Part of a small language model's weights: 2 heads of 64, embeddings untied during training.
Each number is 128 + 32 x the weight over its row's rms, rounded and kept within 0 to 255. Layers, rows and columns count from 0. The size above them is the row's rms in percent of the matrix's.

# layer 4 MLP up, 768x160, rms 0.101, rows 380-401, columns 0-159
size [ 99  97 104  90  99 107  96  98  96  96 100 106 108  95 113  95 108  95 106 103  89  92]
[[122 141 171 124 122 121  91 113 100 143 109 129  74 148 155 137 119 182 131 105 101 117 134 104  99 113  90  85  50  99 116 144 146  96 136 172 133 138 135 134  67  78  92 172 188  80 110 129 157  98 128  81 185 130 121  93 143 162  64  91 108 114 125 204 130 148 107  64  73 128 141  95  81  95 101 133 147  91 178 134  65 131 139 113  99 154 129 188 126 191 102 120  92 149 133  84 128 112 174 149 134 115 166 134 128 114  74 118 147 165 155 161  83 126 137 131 133 112  79  86 131 146 135 124 105 107 163 216  89 118 129 100 122 142 207 145 154 145  49 112  89 115 142 134  74 152  96 148 218  98 124 118 145 141 123 137 136 138 151 132]
 [109 108 139 156  91 127  53 115 105  92 161 117  83  85 123 118 120 135 189 162 119 157 170 155 131 112 126 129 162 148 149 144 167 144 146  94  89  74  95 101  99 131 105 145 161 122 175 137 111 127 158 183 186 122 136 170 168 163 140 158 139 127 110 128 131 156 110 157  80  38  98 161 120 121 163 201 153  83 136 124 173 107 103 113 125 130 120 223 146 161 203  73  66  91 179 134  86 112 180 184 154  94 131 113  97 175 135 117 120  91 128  98 119 134 136 126 136 157 101 190 122 132 135 130 167 153 117 141 126 146 141 151 111 186 121 141 119 161 162 100  90 127 136 132 174 125  42 152 171  70  95 160 104 128 121 119 141 121 114 182]
 [174  92 141 143 121 123 143 134  99 111 119 106 140 201 169 114 112 118 113 121 128 213 149 148 148 121 118 138 108 113  96 141 161 122 169  34 180 113 141  83  66  65 170 124 131 116 177 153 180 124 159 127 167  86 163 126 155 109 115 169 121 171 103 147 211 132 150 117 134 138 121 122 107 120 130  88 183  89 142 138  97  67 136 129 102 126 173 109 129 105 130 139 153 142  87 116  99 126 156 151 123  88 143  99 160 113 123 123  39 130 130  81 121 117 121 203  84 179 136 161 162 109 165  76 158 158  94 147 123  78 129 229 100 112 137 163 158 117 108  69 172 145 134 150 150 119 140 113 110 131 165 107 157 139 143 123 134 103  75  75]
 [138 110  66 106 119 103 135 151 151 149  95 140 107 118 105 130 163 128  75 139 171 140  86 120 114 108 144 151 141  88 156 149 128 145 175  51 104 113 140  69 109 130 130 137 121 150 118  84 109  77 140 164 134 142 144 134 112 132 125 174 146 123 135 126 107  89 119 121 135 123 146 168 133  73 112  99  98 129  86 130 137  99 100 112 189 139  78 159 116 140  91 178 179 156 110 157  77 158  96 131 165 123 159 201 195 135 161  82 177 126 109 155  87 136 102 141 154  93 118 120 122 121 114 161  83 101 200  91  40 110  99 157 146 167  92 205 136 144  93 127 199 135 118 105 164 178 178 141 108 136 232 172 150 147 177 138 158  96 138 132]
 [ 62  79 104  96  74  79  89 166 155 135 129  82 122 144  89 185 151  80 125 108 119 179 164 123 129 171 121 156 108 148 116 124 187 129 149 116 134 121  63 190  82 124 159 142  85 129 154  84  92  69 152 108 148 159 171 125 133 135 133  83 136 104 144 150 135 134  45 103 118 106 110  52  96 151  85 158 108 101 115 150 126 100  69 138  99 136  90 216 146 132  97 124 135 155 140 143  99 123 150  96 127 136 160 134 172 167 125 161 159 132 183 144 113 176 157  76  63 134 117 112 137 166 125  54 136 140  84  91  89 119 148 112 186 156 137 145 132 113 117 166 148 131 127  86 115 114 100 172 143 146  59 102 117 116 144 119  94 110 161 173]
 [154 117 113 116  88 127 126 144 150 124 133  84  95 123 136 202 114 115 126  96 199 152 160 104 156 154 161 117 115 165 120 115 143 120 125 133 148 144 137  94  95 170  95 151 113 163 113 131 163 127 106 153  84 130 130 172  94 166  91 105 111 113 143 125 222  97 159 116 127 207 125 142 137 169 135 141 137  78 179 103  97  51  71 189 124 169 128 115 162 139 145 110 133 154  50 107 109 138  69 166 139 155 190 147 219 146 178 179 113  46 112  79 125 102  87 108  98 106  77 167 116 153 102 114 100 104 118 119 158 111  68 114 117 142 119  86 155 117 126 171 139 130 114 131 129 126 136 197  85 173 136  93 122 144 139  94 128 121 170 118]
 [ 79 171 140 107 116  88  94 126 127 142  87  72  58 193 125  65 157 172 147 155  93 177  90 127 139 164 143 132 167 192 177 106 157  63 149 151 144  71 110  86 148 152 125 123 156  49 147 119 154  89 112  72 110 158 134 125 176 140 126 148 135 140 135 119  86 177 129 142  86 136  92 125 167 159 160 154 152  99  84 162 190  90 134  70  99  78 149 131  47 170 123 124 136 163  90 143  88 133 171 140 123 144 166 159 105 107 122 133 124 131 101 146 121 133 130 133 113 118 125 160 143 124 118  97 169 134  60  68 145 145 131 124 131 139 187  85 112 162 151 121 180 116 136 106 144 164 127 181 147  96 178 164 102 149 158 193 135 119 122 133]
 [200 154  81  91 113 111 159 170  95 104 194 115  77 134 128 151 144 138 140 117 119 131 109  84 110 111 123  85 116 108 117 111 129 114 135  95 119 133 131 118 127  97  74 161 143 144 165 104 127 108 106 117 136 182 176  96  68 133 184  92 143  82 128 129 127 140 124 142 144 120 145  66 106 133  84 133 129 159 104 131 145 103 152 140 147 159 105 134  90 102 134 112  94 145  77 199 135 105  80 123 138 148 204 141 100 135 138 152 132 138 112 161   0 106 139 203  68 168 100 120 157 177  91  89 120 119 145  78  84 120 114 189  73 180 138  97 128 147 150  82 213 126  98  85 125 154 144 147 112  69 124 117 145 135 145 149 128 149 167 155]
 [137 107 188 123  70 163 124 141 132 123 120 165  83 128 148 137  35 135 132 151 142  97 143 156  65 113 113  99  99 143 111 161 141 121 131  86 114 177 157 138 121 162 130 157 133 111 144 158 138 122 113 104  77 110 160 104 178  90 104 132 129 106 157 127 218  95  80 131 157 131 139 160 169 141 120 137 156 121 175 108  81 134  47 152 130 179 154  88 153 112 172 112  60 107  92  36  94 125 128 158 104  95 106 109 155 118 198 175  80 114 137  88 164  80 186 109 154 166  90 121 164 112  92 157  89 106 132  95  80 129 123 152 131 126 166 108 105  76 115 139 206 163 156 127 151  87 106 171 132 126 143 123 150 145 159 131 169 162 127 130]
 [192 129 140 140 127  63 138 171  81  90 130  89 127 122 159  98 194 156 184 202 186 137 129  87  96 116  76 106 150 127 104 121 175 131 127 169 153 161 158 139 161  68 104 178 137 119 123 112 134 113 152 119 167  84 145 159 193 121 103 125 116  71 101  99 113 109 137 146 166  92 133 146 111 154 125 127 138 151 118 110 133 131 116 120 134  98 117 134 185 140 161 130 200 137  73 150 129 112  51 184 109 161 113 144 132 106 183 117 102  99 140 135 175 106  99 181 148 116 103 112  50 105 147 100 113 136  42 136 116 119 129  88  88 130 149 108 137 152  85 177 158 171 121 129 120  99 165 137 146 201 113 133  69  79 129  77 157 148 125  97]
 [164 136  81 128  58 106  70 120 169  77 157 167 139  91  74  85 107 141 113 125 144 148  65 118 149 133 139 114  98  90 128 126  98 101 196 110 114 133 124 132 152  33 139 123  96 108  84 123 185 139 149 104 166 137 107 121 151 113 132 147  91 171 145 152 152  56 158 140  98 123  83 105  99 132  78 167  96 162  90 161 149  82 199 123  92 142 129 153  92 101 132 112 129 114  69  98 103 143 115 124 130 159  26  78  97 114 121 131 134 109 170 134 171  88 166 182  67 143 161 118 158  69 158 117 141 167 159 125  85 142 105 107 171 115  97 123 125 138 166 136 111 145 124 144 131 122 166 131 159  94  92  83 156 120  85 114 144  72 141 146]
 [106 128 103 101 129 118  90 113 143 163 168 105 126 149 103 138  75 160 124 160 157 168 125 155 118 131  48 143  46 101 152 170 168 155 179  88 129 142 150 130  67 105  96 156 127 132 161 163 209  58  78  99 133 116 162 127 103 100 124  73 168 120  78 183 100 146 162 105 121 136 132 106 125  93 121 139 130 161 103 148 137 132 147  94 147  90 130 120 147 142 109  60 150 122 128  82 134 112 110 131 133  75  83 154 112 153 142 149 118 139 163 146  81 102 148 206 179 182 143 125 157 146 148 109 146 141  64  80  74 115 107  79 135 137 119 120 187 161 129 158 109 127 154 129  50 121 102 143 120 109 105 106  89 183 168  59 159 172 153 127]
 [133 139 105 169  93  42 112 157 134 108 112 207 138 108 146  88 134 170 150 103 126 111 191 144 109 195  75 134  69 144 139 137  98  94 184 127 145  62 110  91  91 139 148 107 125 115 100 109 172 156 131  90 127 116 194 133  91 124  82 134  91  73 135 146 142 166  83 138  79 145  91 111 137 104 151  99 182 111 101 177  92 127 150 160 101 150 108 121 131 151 181  92 110 162 100 135 134 174 136 139 142 120 151 114 135 134 144 158 135 141 106 184 127  93 115 138 127 139 119 175 191  85  64  86 121  58 153 104 127 129 148 157 119 173 139 118 123 116 103 149 136  97  88 112 144 126  91 117 140 162 186  55  69  95 139 170 147 189 105 179]
 [110 147 130 124 114 120 128 112 141 135 130  97  84 139 122 116 122 155  99 136 155 212 139 125  96  88  67 179 128 154 141 102 135 117 120 134  88 151 124 144 102 107  89 102  89 111  98 181 124  92 156 103 118  83 167  87 184 135 135 124 150 112 125 111 148 179 116 115 139 157 119 165 155 106 149 105 103 134 107  95 109 152 130  96  67 119 117 125 149 140 113 147 156 134  60  80  94 162  74  84 147  88 147  75 141 157 117  98 147 143 185 126  70 177  68 112 150 111 131  97 228 206 110  68 148 110 154 102 113 135 122 156  94 133 119 101  97  48  69 146  93 104 111 163  97 205 164 111 144 104  99 200 115 144 191 117 125 165 125 132]
 [166 215 160 190 111 169 103 119 154  46 145 105 104 180 167 163  76 125 109 133 122  81 164 164 126  94  97 103 213 160 114 131 128 121 169 103 111 144  94 143 137 198  68 114 138 112 101 130 123 104  98 117 146 108 125 102  91 111 137  97  95 146 103 141 158 195 110 129 139  66  86 108 208 151 105 158 116 168 145 164 117 102  99 104 139 161 139 146 135  72 125 134 182  93 110 109 137 114 165 165 106 117 132 114 138  80 131 140 156  63 151 119 151 159 126 162 213 124 131 149 153 142  71 132  61 153 157 182 115 134 128 106 106 125 180 118 137 143 125 163 180 134 106  97 139 110 101 133 149 117 123  99 122 174 110 119  91 136  89  71]
 [150 173 173 101 137 157 109 108 108 150 142 121 113  93  91 143 154 179 134 146 159  99 133 144  91 158  84 150 118  82 174 150 145 105 134 102  84 101 130 133 105  93  66 137  69 175 147 143  76  82 138 117 136 143 124 102 108 117 104  50  92 118 131 155 171 128 107 127 126 122 123 104 142  71  79  77 116 145 138 107 108  94  94  68  87 105 163 127 122 177 113  61 119 138 126  68 125 162 143 238 110 149 131 123 151 122 121 104 102  99 173 113 172 124 109 134 154  62 136 124 115 124  66  56 118  77 129 169  93 160 145  74 103 138 116 135 171  77 111 156 123 151 150  86 100 159 186 179 132 154 104 157 107 163 150 139 175 120 101 181]
 [125 153 100 198 139 116  50 182 109 184 126  80  80 114 125 159  86 138 132  96  82 107 180 141 106 145  82 149 180  97 129 146 124  94 110 161  81 147 127  81  96 112  78 134  84  70 163 152 113 100  99 102  98 154 139 136 112 155  99  67 143 128  83 140 156  91 170 139 111 107 143 111  97 101  76  91  98  36 130 121 154  99 151 103 155  99 140 106 135 131  67 149 103 176 143 167 129 123 133 128 126  68  99  91 102 140  96  90 125  98 124 131 140 149 164 144 159 195  61 114 141  90 105 116 173 103 121 119 135  74 133 199 111 135 124 141  99 113 126 128 124 156 133 111 151 120 149 107 154 199  84 133 116 105 147 130 190  86 182  86]
 [198 117 152 114 113 151 120 141 153 115 119 146 150 141 153  95  92 112 150  93  96  93  68 106 124 153 132 167  88 156  94 191 199 138 144 190 104 151 123 112  79 116 105 116 157 193 202 130 142 142 126  91 118 121 135  97  91 169 121  10 153 105  99 114  74 118 111 175  93 122 147 101 145 128 133 155 110 121  57 106 158  85 141 153 161 154 101 157  92 131  49 133 130  87 163  77 155 146 146 140  68 107 124 123 123 123 134 156 158  99 138 139 123  88  96 116  84 164 122 190 107 135 121 149 122 131 175 134 131 156 126  86  75 122 123 119 117 178  99 121 205 144 144  94 142  82  82 125 151 122 156 134  98 106 149  80 169 168  91 132]
 [136 118 178 188 124 142 133 160  82 147 133 165  93  89  92 104 101  95 132 152 125 150 128 143 120  95 221 101 127 177 149 133  95 136 157 138 132 164 109 111 129 147 127 161 143 130 174 117  83 137 165  98 147 177  95 179 113 156 109 133 111  97 124  74 233 157 118 142 101 142 127 121 154 129  83 122 158 159  66 138 112 174 117  96 118 116 102 104 136 126 123 113  91  95 110  88 114 124 126 194 137 142 162  79 170 110 128  83  70 148  85 145  63 180 118 102 128 146 117 139 195 139  51  52 111 141 146 160 102 129  64 131 125 150  96 116 157 130  87 125  77 142 152 157 119  70 117 129 108 225 117 105 130 148 135 165 155 146 114 142]
 [180 138 128 152  87  92  90 133 157  80 135  99 140 129  76 176  90 159 208 144 117 128 172 108  94 162 198 165 132 170  84  94 160 100 117  95 129 106 140 113  95  85 110  47 108 182 125  58 150 191 109  86  83 172 115 113 141 161  94 146 118 114 108 111 146 151 115 133  82 117 124 100 137 163 115 113 131 142 114  97 101 107 143  59 189 131 148  95 144 101  98 140 135  83 138 178 103 126  95 146 109 160 138 114 189 126 129 111 152 163 150  93 159 126 111  74 126 104 162 153 129 104  97  81 137  90 124 107 176  85 152  97  95 151 200 125 127 187 144 125 130 159 128  95 132 133 158 164 179 166 109 157 133 172 155  50 135 168 141 109]
 [144 109 111 155  68 111 110 102 200 122 174 151 169  94 156 146 167 146 104 127 111 118 123 131 122  70 134 119 120 119 113  61 165  94 137 108 158 125 157 126 139 112  83 134  75 167 111 129 148  99  97 122 131 167 133 105 142  62 146  77 166 113 167 100 113 130 134 158 120 171 126 125 140  93 134 131  31  78  45 157 153 128  57 140  77 126 114 120 157 110 137 144 205 137 125 156 157 142 104 118 148 121 118 148 172 131  90 164 118 129 148  66  97  83  97 152 142 126 110 187 166 148 143 106 144  79 151 148  46 145 109 185 132 116  72 139 139 137  75 111 146 117 132 125 143  85 137 192 128 111 139 148 124 219 138 182  96 157 105 143]
 [136 128 118 127  80 161 100 122 154 137 121 153  99  85 178 122 179 139 139 110 109  78 150 169 110  89 100  77  75 169  56 169 103 145 128 123 106 138  89 173  97 135  54  87 125 126  91 165 142  73 166  94 161 110 117  39  98 121 127 114 108 159 113 164 173 139 161 185 123 143 151  64 115 164 122  95 140 145 193 126 141 124 172 139 113 172 106 164 105 116 142 100 127 147 104 155 109 106  81 127 125 156 146 121 145 116 140 157 143 115 173 122 148  47  92  92 120 178 125 198 110 126  63  95 102 139  93 122 143 140 116  92 107 104 116 109 158 140 139 150 132 106 161 136 134 180  81 155 109 191  86 101 133 116  75 102 110  90 159  48]]
# layer 4 MLP down (transposed), 768x160, rms 0.0819, rows 380-400, columns 0-159
size [ 98  99 101  95 105 104  97  97  97  95  96 106 107  94 108  97  95  97 104 103  96]
[[135 206 136 116 126  90  70 113 128 100 144 155 144 153  98  68 133 143 138 135 190  96 116 149 123  68 107 119 153 100 114 124  79 130  45 157  99 156 115 172 162  71 155 142 130 133 105 147 105 117 126 115  92 136 109 151 126 178 142 111 122 166 113  89  59  60 144 138 114 113 142 143 125 114 114 104  66 166 176 106 112 173  94 151  95  99 118 153 154 189  95 148  83 144 199 175  89 200 141 149  76 109 156 127 105 167 203  87 153 150 194 147  76 105 141 135 169 186 102 112 157 132 112 183 118 142 150 142  75 129 134  91  95 125 101 111 114 139 180 141 161 135 118 104 138 120 106 109 117 122 192 136 111  98 126 106 118 139 129  75]
 [150 150 143 145 115 116 124  88 115 143  97 154 157 122 119 155  83 145 114 108 125 119 153 114 172 168 159 161 124 179  79 122 173 136 167 114 125 110 149 127 105 129 154 161 112 108 163  91  68 131  87 106 161 108 108  93 214 159 140  72 132 152  91 177  75 119 174  87 120 137  74  80 146 129 127 151 109 119 139 188  60  74 145 154 135 170 147 116 124  73  91 150  74  84 105 113 180  72  94 149 131 132  90 170 199 180 135  75 122 112 103 135 152 118 125 109 170 112 148 143 112 111 174 136 153 129 108 121 120 170 151 161  77  58 197 116 117  94  74  89 207 157 105  95 109 128 145 148 132 110  87 112  90 109 180 129 129 127 105 154]
 [126 118 114 152 154 174 150 100 138  83 170  98 134 116 138  92 138 152  84 115 171 181 117 120 107 139 189 113 149 154 191 126 104 136 142 132 171 115 124 124 127 129 140 177  52  92 115 181 177 118 107 110 157 117 128 100 124 168 146 160 134 153 127 166 122 117 117 109 166 175 122  89 130 111 158 173 180 152 159 124 136 148  68 111 113 139  92 162 202  76  69 159  49 130 142 106 144  93 161  64 111 102 148 126 100 164  97 165 106 119 120 157  98 102 102 154 144 129  32 126 155 111 175  96  92 141 112 186 102 106  53 141 110 121 114 138 128 165  94 132 198 108 124 105 139 183 171 145 108 145 202 115 113  68 142  94 144 155 129 145]
 [123 127  89  87  93  94 155 160 104  91 136 154 146 105 131 101 190 156 143 101 186  62 168 121 152 124 107  96  94 125 126 163  74 114  75 136 114 223 164 152 195 137 127 140 100  86 146  85 139 121  87 111  86 115 128  96 107  81 132  98 131 147 122 161 114 136  92 127 157 137 151 133 131 142 128  70 143 113 154 162 109  63 131  73 176 153 101 112 128  84 170 133  82 100 134 125  75 198 168 144 123 178 139  91 145 167 109 134  69 187 127 151  85 144 102  76 123 160 100 139 113 147 100 141 190 145 160 132 130  98 142 131 127 140 146 152 103 176 130 134 130 149  78 172 178  80 130 109 184  95 113  76 136  68 136 188  93 105 111 115]
 [140 108 112 128 177 168  83 130 131 140 118 164 140 144 124  41 119 206 155 174 135 136 124 109 138 164  99 121 104 117 100 155  82 210 155 121 145 116  93 174 147 147 175 168  99 140 145 194 151  87 166 184 139 105  89  93 133 202 152 161  77 146 188  77  95 102 132 125 124 120  73 123 135 115 119 159 179 135 170 127 157 149 130 129 146 108 113 101  90 138  93 143  96  73 189 107  97 131 100 181 140 102 107 147  55 114 123 142  84 124 141 179 118 124  59 137 141 174  93 116 162  69 123 143 160 104 156 132 126 131 131 105  80 159  68 112 109 149  99 116 177 109 155 133  95 162 159 102  71 149 125 125 170 130 108 161 137 155 148  94]
 [130 132 126  82 127 155 161 112 124 156 126 167 128 118 159 144  99 147 131  78 114 173 126 128 122 193  73 111  78 133 143  85 100 168 143 187 147  87 140 158 194 109  89 108 138 170 152 123 166 101 203  84 151 114 124 205  83 108 138 151 167 139 194 189 121 109 109 141  94  86 124 127 151 130 174 118  78 141 102 175 180 172 118 123  83 146 139 164 133  92 156 142 187 129 188 126 129 104  35 113 167  93 126 113 141  54 131 164 112  87 169 129 116 130  79 104 167 132 130 124 109 135 221 159 105 115 132 162 139  87 100  99 126  84 103 147 134 117 124 114 146 127 100  94 145  71 142 119 117 112 124 111 119  64  88 135 123 100 150 143]
 [127 132 145  71 131 151  79 109 148 121  78 159 126 164 148 144 120 143 141 112  54 112 142 157 142 171  87 188 134 164 133 148 128 131 124 157 186 115  67 122 125 132 149 163 126  88 150  96 102  90  98 106 122 134 132 106  71 119 129 149 131 133 179 150  99 125  93 133 120 115 162 106 131 120 145 110 115 200 168 179 133 163  94 136 142 166 160 104 138  50  63  76 125 100 111 117 124 179 163 154 129 133 180 129 124 118 147 139 106  67 119 154 109 108 141 140  87 164 195  90 216  95 101 131 149 104 116 178  99 171 122 157 102 152 117 132  47 115 107 163 180  18 112 141 122  90 103 168 139 132 122 118 142 145 169 142 117  69 100 100]
 [139 112 131  94 140 111 146 110 132  55 108  93 117  77 116 134  88 118 105 121 171 152 159 138 118 113 141 130 135 114 104 140 122 118 105 113 164 137  93  48  83  96 125 157  95 128 101 146 110 138 114 144 115  85 130  70 143 142 132 147 145  99 106 123 122 151 121 165  97 132 124 162  44 133 134 178 109 108 114 134 165 134 145 149 159 171 158 137 168 153 169 164 131  31 142 169 135 107 173 204 149  60 195 120 132 152 181  95 128 129  70 149 160 181 173 111 131 123 136  90 161 138 111 100  98 180 158 129 173 120 174 103 132 119 168 117  88  35 125  84 131  92 120 103 146 175 103 144  96 150 119 118 168 190 220 142 151 110 104 139]
 [ 92 167 133 152  91 109 124 115 191  79 140  91 141 142 139 112 157  79 115 154  99 168 200  99 126  92 119 104  84 168 166 128 115 136 141  94 129 108  96 156  94 158 166 161 118 148 114 161 120 152 161 129 167 126 149 123 136  86 176  98 138 201 120 168 132 142 153 156 134  93 164 104  84 130 148 124 111 107 109 121 140 187  94 140 113 139 141 179 136  86 155 190  95  40 126 140 160 103  72 139  93 130 131 131 165 126 120  90 148 173 152 142 187 165 117 193 107  79 159 117 157 134 184  96 155  91 158 180  99 128 137 172 134 157 112 169 101  83 117 172 114  76 165 124 102  87 181 119 130 112 102 153 153 176 118  66 174 123  75  72]
 [168 108 116 131 131 104 121 171 130 137 150 155 125  89  49 126 104 149 105 113 157 107  68  68 154 163  81 115  82 140 108  81 180 211 119 110 165  91  99 138 174 134 109 159 139  74 146 189 159 151 105 158 145 156 154 115 145 130 112  95 123 121 162  93  79  81 101 143 133 124 161  83  69 195 116 141 103 170 102 179 120 105 112 120 127 144 154 133 119  90 178  38  92 132 123 146  90 105  62 161 178 108 126 101  92 137 116 130 160 124  74 114 111 122 133 102 125 126 111  86  96 173 130 151 137 100 115 121 148  96 100 170  75 104  57 172  99 162 155 132 177 119 141  97 126 141 125 162 137 138 145  78 109 160  83  86 146 169 177 123]
 [160 166  75 133 163  82 156 150 135 128 127 107  73  78 143 143 124 144 158 139 138 113 148 150  79 120  92  83 106 129 113 113 178 135 163 157 132 101  83 101 100 194  93  86  92 127 195 166 177 108 188 138  71 115 158  77 123 110 117 119  99  87  92 140 121  96 109 114 131  86 117 142 137 126 103 110 126  80 123 180  54 134 160 151 147  84 140 145 110  71 148 125 153 143 103  96  67 126 155 153 128 163 119 173 147 170 178 117 117 136 121 144 158 148 107 187 143 148 135 112 162  77  85 120 110 103 121 137 115 114 224 157 115 130 127 140 123 121  53 179  99  92 153 121 127 159  63 122 149 150 114 179 164  95 174 100 206 150 110 163]
 [ 74 118 119 102 173  84 176 108 116 113 121 131 138 136  99  80 120  95 114  87 139  87 123  87 180  63 140  55 174 106 116 135 107 116  97  90 134 102 102 149 103 116 140 161 112 176 136 108 111 102 135 120 201 140 147 116 118 102 137 135  67 189 155 158 125 109 124 138 133 102 120 197  70 220 137 119 142 112 163 172  89 141 143 149 162 157 140 114  97  66 158 140 102  98 168  84 107 119 126 173 166 159 172 104  65 125 117 145 114 153 186 104 126 162  95 161 156 168 111 145  79 151 166 102  94 124 164 118 107 164 144 115 123 177 131 206  72 146 163  60 151  84 108 150 117  83 125 151 130 152  88 108 178 131 127 131 102 145  98 117]
 [102 116  78 143 143 112 119 166 168 114 124 173 134 127 177 115 186 111  87  54 125 131 120 100 142 140 138 205 108 102 122 139 147 140 147  67 160 174 127 146 127 150 125 119 143 130 173 110 174  81 120 111 144 160 166 209 110 158 114 119 121 106 153 116 117 133 146  42 111 148 157  82  96 103  96 157  35 141  85 126 131 143 108 111  56 125 119 180 144 188 127 158 150 131  56 135 126 126  91  83 141 109 165 153 153 145 113  80 136  89  79 126 152 159  90 176 176 108 111 149 115  98 132 108 154  82  92 156 109 129 116  46 144  90 173 167 131 104 140  94 136 101 160  85 103 117 162 172 139 181 101 127 151  99 170 141 139 175 133 137]
 [140 111 107  10 125 106 133 133 145  97 104 101 153 105 117 146 140 118  85 141 119 138 142 108 107 139 121 175 168 144 144 112 113 149 147 136 191 133 129  99 103 107 122 129 108 113  81 105  80 131 130 120  99  68 196 116 103 150 156 124 111 113  69  45 121  77  47 132 118 252  88 133 142 117  66 197  93  89 153 140 110 121  98 144 157 113 166 122 116 121 141 118  81  91  81 147 121 124 103 173 175 125 106  77 153  98  81 145 132 132 119 133 155 148 100 114 157 197 150 152 114  99 113 116 117 178  86 108  80 105  95 121 128 167 117 137 132 126 174  82 161 126 148 128  67  89 106 166 136 104 121  99 122  87 103  97 109 116 101 117]
 [ 96  95 182  81 142 126 125 158 167 113 100 171  88 124 165 137 138 109 126 132  55  72 154  89  49 146 123  80 121 122 143 125 102 119 130 166  87 140 171 151 107 125 103  93  85 162 153 153 119 109 160 154 156  81 108 122  66 134  93 122 145 125 114 129 127 114 159 119  87 152 127 117 105 147 124  73 119 112 113  81 188 145 118 110 119 181 137 191  87 141  95 107 147 197 217 111 171 167 186  56 122 131 181  85  96  89 155  38 134 144  94 126 106 148 108 104 109  96  89  97 179 112 100 155 111 119 119 131 128 119 106 135 146 165 149 149 123 107 188 107 153 126 140 153 140 114 185 122 138 142 130 171 140  47 156 129 140 176 100 135]
 [133  99 194 155  97 137 142  95 100 113 139 144 162 162 142  65 156 111 100 102  39 170  89 164 164   6 131  96  88 198 169 157 112 131  77 127 171 133 101 157 132 145 173 103 110  93 162 157 161 177 147 117 102  86 121 119  92 124 136 140 177 114 118 119 112  91 108 135 147 162  73 133 138 142 132 140 104 126 115 177 117 110 141 121 132  97 104 187 126 177 128 129 129 158  96 123 202 116 146 142 147 108 179 160 151 164 128 121 102 153 109 102 123 141  95 154 127 159 113 137 194 171 110 142  96 134  64 178 165 115 131 100 153 117 153 171 134 108 171 120 157 127  73 146  82 144 191 137 149 158 171  67 113  82 118 158 153 154 117 116]
 [158  92 130 189 255 155  99 164 124 126 111 120  92  98 122 135 124 159 139 132 133 109 114 117  94 126 141 115 168 155 111 171 137 213  93 120 131 112 160  83 118 115  97  87 110 154 146  87  97  81 136  93  90 141 142  99  91 165  30 118 170 134 117 145 119 101 140 101 122 113 128 130  92 114 117 171  78 112 142 132 131 145 136 116 125 130 137 120 123 152 110 119  64 151 132 185 129 137 132 105 106 119  62 179 139 126  47 132 115 101 135  97 123 136 147 181 109 151 123 136 152 105 133 124 141 113 132  90 139 102 166 136 120  53 134 104 123 120 121 172 157 108 113  50 120 120 139 114  92 122 126 152 138  65  91 123 129  46 149 119]
 [ 57 116 126 160 109 115 137 150 162 104 105 133  80 191 119  88 143 131 161 122  85  96 144 132 111 123 121 104  76 168 117 200 141 116 132 115 205 136 155  64 100 164 129 125 158 114  88  75 189  81 143 163 170 156 206 132 119  76 146 170 128 132 129 148  69 120 127 162 150  99 126 123  97 128 166  50 120 113 170 106 135 175 100  69 132 153 173 134 138 137 103  51 156 139 183 100 155 103  94 104 108 132 106  64 134 132 154 140 124 150  97 124 114 130 164 171 120 144  95 105  77 109 110 170 189 147 110 131 102 181 109  73 188 181 124 112  56 121  94 135 105 107 128 139 147 152 109 161 139 132 117  91 130 108 157 107 125 138 100 110]
 [114 117  99 121 149 106 133 124 133  81 139 105 101 117 157 100 119 143 149 153 129 118 115 129 193 111 179 197 130 176 143  66  69 130 111 123 104 129 116 147 171 145 162 163 140 165 159 127 173 135 113 120 198 152 151 163 214 100 197 121 174 138  96 146 110  65 130 165 140 188 142 195 135 147 129  96  54 129 107 133 114 152 132 122  87 158 122  99 116  97  96 103 141  62 180 102 139 112 111  89 116 106 186  76 168 166 127 132 109 142 129 118  99 137 133 157 121 125 173 147 152 133 181 197 142 138  97 167 108 130 113 132 122 128 148 119 127  69 126 143 146  66 133  99 125 162 150  56 172  73 142  94  60 129 151 111 116 142  69 175]
 [ 78 100 127 133 133 171 162 137 142 164  68 124  92 172 107  81  54  94 123  94 127 112 123  85 131  61  72 120 113 102 155 160  57 109 164 117 117 170 127 127 125 129  52 169  84 134 101 147  94  86 124 121 160 120  84 118 156 154 162 167 118 129 176  91 125 133 132  66 126 121 142  76 139 115 139 133 136 161 152 137 148 102 133 112 116 156 167 135 192 133 116 115  68 115 139 183 152 128  54 129  83 192 155 158 114 124 134 143 166  94 181 192 138 126 120 107 124 114 154 105 163 105 128 152 128 143 138 139 111 145  98  86 113 179 109 116  96 137 161 119 102  98 103 110 137 124 211 195  66  60 181 122 131 159  83 142  98  97 154 122]
 [128 107  93 152 134 142 127 135 143  67 168 166 121 168 141  88 145 154 105 111 110 161 125 128 115 151 105 128 129 138 105 101 199 179 123 135 155 131  77 165 116 128 107 174 112 125 108 152  94 122 147 113 136 157 119 184 116 226 157 174 100 158 134 104 146 135 128 126 179 141 105 138  80 159 106 147 134 138 111 162 104 142 104 158 113 110 147 135 114  98 122 149 109 100 115  70 128  80 150 140 127 147 133 108  47 115  76 138 105 134 159  89  55  73 188 141 182  52 118 155 138 108 136 150  97  41 137  60  89 111 154 137 124 161  96 136  93 180 174 161  59 135 123 182  96 128 124 105 111 138 153 163  77 166 149 133 127 141  68 199]]